config = dict(
    num_hidden_layers=20,
    hidden_size=384,
    num_attention_heads=3,
    num_key_value_heads=3,
    head_dim=128,
    intermediate_size=1024,
    vocab_size=16384,
    hidden_act='geglu',
    norm='rmsnorm',
    norm_place='pre',
    norm_eps=1e-06,
    positions='rope',
    rope_theta=1000000.0,
    rope_fraction=0.5,
    qk_norm=False,
    attn_scale=0.0884,
    bias='none',
    tie_word_embeddings=False,
    parallel_block=False,
    extras=['capped logits'],
    init='uniform',
    init_std_qkv=0.0441,
    init_std_o=0.00698,
    init_std_up=0.0441,
    init_std_down=0.00698,
    optimizer='adamw',
    learning_rate=0.00123,
    beta1=0.9,
    beta2=0.98,
    weight_decay=0.095,
    lr_head=0.00571,
    max_grad_norm=1.0,
    warmup_steps=328,
    schedule='cos',
    final_lr_fraction=0.0,
    batch_tokens=32768,
    max_seq_len=2048,
    doc_mask=True,
    train_tokens=333400000,
    max_steps=10175,
    dataset='wikipedia_en',
)
Each number is 128 + 32 x the weight over its row's rms, rounded and kept within 0 to 255. Layers, rows and columns count from 0. The size above them is the row's rms in percent of the matrix's.

# layer 12 MLP gate, 1024x384, rms 0.059, rows 491-507, columns 128-191
size [100  99  93 101 101  99 102 106 101 104  98 106 100 102 100  97 102]
[[193 111 197 168 138 108 115 111 121 107 194 107 136 106 115 158 173 116 168 112 101 130 116 159 116 167 100 117 124 149 109 100 169 118 144 116  94 115 148 184 149 182 124 150 170 119  90 141  64  80 171 145 136 129 140 111 116 161 155 139 160 163  85  93]
 [ 95  88 103 131  97 148 112 117 132  45 120 168  76 156  86 136 129 156 129 137 121 175  86 193 180 111  81 178 106 132 165 205  98 205 131 126 106 171 208 144 151 116 104  81 151 146 141 181 175 112 165 135  58 173  99 115 150 124 104 178 181 192  76 118]
 [134 107 105  74  79 173 134 159 117 123  88 124 126 145 115 121 126  80 101 129 126 163 112 166 157  27 117  98 122 105 105 121 118 118 112 119 170 131 152 136 129 105 117 197 147 117 153 127 170 148 117  97 190  88 143 103 100 135 115 134  59 160 124 130]
 [110 126  69 108  92 157  60  99 102 118 187 105 170 176 100 107 112 107 134 186 118 111  58 140 123 144  73 130 113 202 147 117 179 139 143 110 145  88 180  67 105 147 113 103 141 131 121 102 133 155 185 150 120 132  82 116 191 117 132 144 151 132 110  80]
 [170 108 130  63 168 143 114 103 118  71 168  84 116 165  93  81 159 124 131 174 176 126 117 127 131 149 115  40  96 151 197 148 146 127 105 143 167 201 115  93 107 131 186 175 143 130 114 142 143 100 127 102 139  49 109 112 141  86 153 140 100 106 191  67]
 [137 156 137 133  90 108 177 160 132  93  52 135 117 113 158  90 160  95  99 109 114 152 148  77 135 131 101 179 118 153 137 197  82 102 159 142  69 147  79 126 103  98 196  94 157  94 157  74 138 139  58 108 159 138  64 135 106 167 183 140 123 142  84 152]
 [115 162 137 138 110 149 153  80 130  79 157 118 159 114 127 149 129 148 115 132 149 108  91 129  86  98 152 124  89 188 139 113 204 146 158 131 123  95 145 141 141 110 120 138 158 146 153  95 119  66 122 108 107  74 125 113 146 212 118 182 134 185 118 132]
 [188 151 110 103 142 221 120 122 162 117 143 140 135 156  92 128  81  66 143 178 199 123  85 159 154 116  72  67 135 123 146 155 141  87 198 102 124  78 181 137 142  99 146 125 119 171 139 152 126 155 105 117 154 126 156 108 122 136 131 155 184 140 150 178]
 [160 131 150 151 178  95 119 140  67 152 159 153 136 100 130 153 198 108 131  79  78 103 161 154 137  99 121  39 138 142  93 179 134 108 105 142 104 110  55 213  90 170  80 161 154 127 136 161 113 161 105 172 144 111 132 157 107 127 114 174 194 113  64 156]
 [116 207 152 119 150 176 133 162 163 137 151  85 123 141 130 121  92 140 127 128 111 110  60 108 111 125  98 133 112 138 174 155 171  77 156  73 123 100  87  95 122 171 137 112 112 142 178 130 144 120 107 155 177 131 173 114 182 145 112 161 111 161 143  90]
 [141  99 113 161 121 140  87 124 152 105  88 172 208  93 112 123  81 150 128 147 123 146 133 184 129 141 157 115 132 179  84 151 181  97  96 135  95  49  91 128 124 156 199  87 131  82 133 125 153 111  76 113 129 100 111 119 137 128 164 108  98 140 152 130]
 [165  82 172 159 168 126 176 112 179 181 134 147 184 144  91 131 198 104 151 146 128 120 131 155 113  92 100  88 111 130 178 133  84 106 127 129 122  77 120 122 122  94 143 142 129 100  95 143 173 164 135  92 135  86  91  57 118 122 171  92 236 121  73 127]
 [119 168 139 156 119 107  95 154  99 150 107 116 182  92 158  99 106 140  75 159 154 154 148 162 108 119 110  41 154 114 166 181 155 129 180 120 104 110 132  97 132  86 122 160 163 134 118 148  93 178 155  97 117 105 121 136 126 150 121  67 147 132 117 145]
 [122  99  98 118 139  90 130 148 176 146 212 153 131 120  93 137 155 169 117 134 179 164 110 128 127 145 158 146  81 140 120  91 211 137 160 137  96 118 122 120 118 125 157 107 171 138 135 193 108  96  92 191 130 114 123 122 178 155 115 149 140 172 132  89]
 [208 145 153  98 207 203  76 143 178 170 168 101 110 133  98 141  96 118 184  97 117 106 143 109 142 116  78 138 126 118 115  99 145 124 133 136  71 130 128 116  99 136 127 140 130 123 188 126 172  67 118 191  65 118 160 104 172 132 127 155 132 161 106  78]
 [110  80 168 140 164 161 112 149 128  76 135 130 140 144 117  97 127 164 159 139 116 144 117 117  91 168 143  81 105 147 149 108 164 156 125 121 128 132 102 189 159  35 125 160 158  78 129 115 156 102 134 136 166 108  89 122 170 118 142  81 122 146 111  95]
 [101 103 137 105 113 173 140 122 128 162 137 139 112 129 119 112 114  89  72 138 192 116 105 131 163  80 130 101  93 144 140 132 190 122  92  73 106 114 127 129  70 128 114 108 102  95 153 115  42 171 127 137 109 150 199 102 143 121  91 167 116 153 149  57]]
# layer 12 MLP up, 1024x384, rms 0.0593, rows 491-506, columns 128-191
size [106 102  93 103 105  97 100 118 103 109  97 106 102 101 104  99]
[[132  93  99 186 108 189 128 110 158 135 164 157 174  95  62 169 144 140 101 129 125 145 148  81 172 154  49 118 163 183 115 131 175 158 126 145  90 156 145 135 175 164 106 114 145 138 104  98 144  78 190 169 102 128 125 135 116 160 108  97 151 139 109 134]
 [ 81  76 107 115 136 143  74 169 151 107 160 124 104 159 152 139 206 152  90 111 132 122 110 154 206 113 137 131 127 104 136  98  67 179  52 142  83 173 157 156 122 144 128 162 177 133 149 142 149  79 195 124 121 142 114 117  88  98  59 171  83 135 105 113]
 [ 78 127 104 151 150  68 101 152 124 148  65  94 126 149 167 141 172 120  98  99 153  92 119 150 120 120 132 124 147 130  74  88 141 143 102 107 177 121  88 170  92 110 120 169 183 137 120 148  95 126 123 173 170 100 142 127 152 139 144 175  96 137 141 127]
 [181 110 190 131 145 105 175 148 105 148 108 149  95 113 149 156 142 131 210  97 151 117 163  95  94 115 180 104 136  58 139 130 146 157 150 145  93 119  73 163  50 109 150 103 145 123 149 145 118 138 133 101 164  98 145 135 164 171 148 157 139 110 181 127]
 [167 119 160 162 127 151 148 153  80  81 131  96 119 153 167 166 131  48  80 113 145 130  80 113 192 116 211 132 143 157 137 141  80 195  78 155 101 158 151 111 125 114 163 154 141  98 167 138  96 151 121 105 150 178 191  88  84 160 132 115 158 124  63 116]
 [ 82 131 192 128 160 202 157 126  98 170 163  86 128 167  51 130 117 134 138 133 106 115 112 161 134 114 148 128 167 133 187  92 183 126 134 116 138 142 129 112 150  75 118 128 132 199 128 142 160 193 121 127 101 122 149 109 166 116  83 104 115 130 110  64]
 [128  77  74  91 124 125 131 153  83  83  72 115  99 110 108 135 148 133 137 131  98 196 109 139 153 103 115 140 102 150 116 174  99 165 118 155 136 166  87 141  81 140 229  88 109  80 167 173 141 184  98 134 149 107 120 148 104  91 164 162 165 105 147 103]
 [ 77 117  77 176 116  80 133 158 156  96 115 127 108 143  96 129 151 157 160 145 100  93 161 137 140 134 144 117 120 122 108 172  97 136  82 119 161  97  86 150 134 115 102 183 137 121 166 177 173 101 156 189 122 130  84 111  90 123 103  66 141 141 105 118]
 [147 105 110 145 108 199 136 151 106 115  94 106  75 154 146 137 100 143 155 177 153 185 135 121 117 153 101 106 153 133 142  78  91 120 189 102 121 127 167 101 173 132 112 136 152 102 116 107 158 167 115 150 129 139 139  72 172 141 213 136 108 175 119 153]
 [133 164 100 152 119 143 101 112 155 109  95 110 128 179 104  85 102 163 127 124 136 105 114 136  93 105  78 181 110 182 142 108 121  89  91 121 108 141 199 158 132 130 159 181 145 144 177 121 131 153 168 117 115  73 159 158 134  80 134 125 137 111 208 131]
 [111 140 126 131 191 188 180 126 115 127 117 204  60 130 153 100 113  94 115 124  79 153 128 203 106 111  89 143  66 164 142 104 116 118 120 147 133 158 128 162 140  83  95 174 177 167 120 107 146 141 143  99 186 128 126 107 135  65 127 113  49 127 109 156]
 [127 154  92 141  96 123 179  64 135  40  60  77  78 122 137 135  97 116  73 117 166 151 154 133 176 156 132 148 120 112 129 151 114 164 104 174 109 104  96 168 183 139 167 134  99  81 141  83 124 156 159 114 160 144 151 157 130  72 121 149 192 141 165 110]
 [160 113 177 134 128  54 158 195 189 123  86 119 164 122 135 128 115 161 157  66 132 118 151 151 113 111 111 134 160 132  98 151 142  94 116 158 138 168  97 149  91  89  85  91  91 148 207 126 198 138 123 117 115 118  51 183 171 166 142  96 115 111 116 169]
 [ 89  83 117  93 132 103 138 118  94 105 143 108 152 150 112 123 138 115 148 154  83 135 139 147 165  84  72 151  80 149 152 100 149 110 172 130  81 176 178 130 128 149 178 171 181 110 164 138 121 119 123 103 118 147  70 131 120 183 126 212 159 100  82 128]
 [106 106 154 155  76  49 144 121 103 125  82 149 179 114 123 138 115 165 127 128 175 117  80 141 113  89 162 132 153 135 125  90 186  50 151  93 149 141 129 207 186 138 148  74 113 119 106 163 169 153 100  79  91  96 155 162 127 168 115 125  77  99 119 139]
 [137 199 126 123 117 120 153 117 158 136 176 132 102 129 101 137 125  73  74  73 165 114 134 152 177  78 138 109 157 115 121 143 184 144 124 111 115 155  92 138  77 132 123  93 133 118 159 104 186 164  71 144 151 152 119 116  98 107 150 163 139  64  96 157]]
# layer 12 MLP down (transposed), 1024x384, rms 0.0519, rows 491-506, columns 128-191
size [106 103  91  99 105  97 100 112 104 109  98 110 103 101 106  99]
[[ 87 116 133 144 148 137 122  94 127  96 122 125 148 146 171 170 168 150  92 120 131 135 141  68 111 152 105 161 108 119 132 159  94 148 123 122 162 125 155 158 132 121  73 147 139 145  75 106 141  91 130 134 153 102 139 171 106 123 127 106 141 185  80 118]
 [175 129 148 112 111 148 126 145 209 174 168 114 127 133 117 112 136 151 142 134 163 150 179 111 152 122 125 129 102  87 120 147 116  83 136 152 122 132  62 167 123 118 190 149 168  56 105 179  92 158 159 111 165 147 145 184  74 151  80 112 121 100 111 121]
 [114 138 119 129 151 102  91 153  97 109 188 140 161 163  86 151  79 164 164  71 131 110 169  92 115 150  87 168 176 112 171  95 166 110 159 134 134 139 185  77 188 114 112 113 119 176  84 107 109 131 123  95  87 105 145 130 130 155  96 120 165 123 112 114]
 [162 100 209 102 171 123 170 143 149 143 115 152 175 170 205 137 165 123 120 156  91  95 149 130 138 140 121 121  54  90 105  56 116 143 127 129 148 108 103 116  58 111 128  78 170 118 171 165 127 121 148 105 158 104 108  75 106 176  87 139 115 174 130 109]
 [114 184 182 133 122  76 141 142  91  92  96 119  97 122 118 128  92 155  76  93 154 130  94 114 115 164 157 161 167 163 181 104 141 113  87 161 130  66 146  99  81 173 100 153 100 187 160 192 148 142 159 171  97 141 108 137  92 150 136 138 156 116 124 126]
 [154 147 132 178  90 132 176 120 113 141  93 112 164  98 156  98  99 132  96 132  96 117 145  95  75 156 150 178  98 190 151 155  97 152 171  70  79 134 120 111 118 101 126 138 136 137 123 153 124 139 157 132 136 170  84 104 125 204 134 169 131 134 151 121]
 [165 150  91 104 124 139 154  54 164 108  61 158 166 120 114 165 101 128  98  81 154 156 117  65 163 120 168 104  81 156 166 129 158 130 151  97 118  89 145 113 119 103 114 105 165 126 160 118 200  99 136 160  94  72 163  83 153 146 135 148 124 157  98  94]
 [105 116 146 109 153 139 140 153 164 125 145 110 125 115 134  80 123 130 148  72 181  98 126 101 111 135 175 106 123 185  97 136 161 151 129 133 131 111  71 148 108 133 159 117  42 120 132 148 151 161 107 130 101  98 190 136 139 124  95 135 129 151 130 177]
 [123 153 161 116 107 221 117 193  95 212 138 155 167 142 165 126 119 144 129  86 162  89  88 159 172 129 129  87 176 121 132 156  86 118 144 127 113 152 116 116  51 140 187 147 152 113 182 111 146 128 109 202  80 125 108 138 154 152  74 161 105 100 162 128]
 [120 154 120  66 125  58 109 122 115 119  65 106 113 178 168 132 100 140 112 180 117 134 140 118  87  77 114 141 226 161 131 100  99 116 136  97 136 119 100 127  89 133 162 106 177 172 181 151  98 129 140 145 134 133 118 130 113 100 173  86 139 112 155  99]
 [110 208 129 147 103 173 143 132  80 134  71 126 145 131 188 122 172 147 142 188  98 125 134 123 101 139 104 137 164 162 140  92 144 158 139 143 150 159 156 103  96 159  89 150 170 169 118 126  99 129 111 156 101 145 107 132 171 126 152 146 161 142 135 133]
 [127  98 139 152  70 137 122 150  77 196 138 158 132 156 121 125 189 129 163 123 117 157 108 132 117 123  88 106 135 132 181  86 102  88  83 111 146 126 146  97  89 155  85 145 104 113  74 168 165 141 132  97 140  97 101  77 111 106 152 100 157 128 104 166]
 [172 120  76 157 124 151 146 145 100 134 152 137 200 124 127 134 198 141 125 178 127 203 128 127  68  87 150  79 130  59  92 145 113 128 175 163  74 166 111 155 119  73 129 132 170  89 111 122 113 154 144 137 156  97 190 132 170 107 118 112 100 123 109 101]
 [112  98 141  90 127 129 123 142 143 121 131 154 135 132 150 166 143 110 173 167 116 134 149 156 131 180 119  71 132 136 147  67  98 136 102 157 170  74 174  94 136 170  77 133 135  95 112 161 164 132  59  74  79 204 109 113  77 181 119 130  72 202 102  89]
 [156  77 124  80  83 110 134 113 141 133  83 132 178 122  61 124 128 136 119 175 172 150 133 121 108 128 131 138 126 179 123 139 163  75 144 137 152 152 124 148 116 161 155  56 142 147 173  96 103  88 114  69 121  90 166 155 143 168  97 139  89 125  90 132]
 [128  89 144 108 102  85 169 124  88 159 138 121 168 107  51 113 111 155 116  97 111 136 141 115  97 117 177  98  78 120  97 187 165 131 149 123  87 183  82 188 148 188 156 120 149 159 140 106 147 134 137 157 136 197 121 165 107 153 105 127 146 123 130 131]]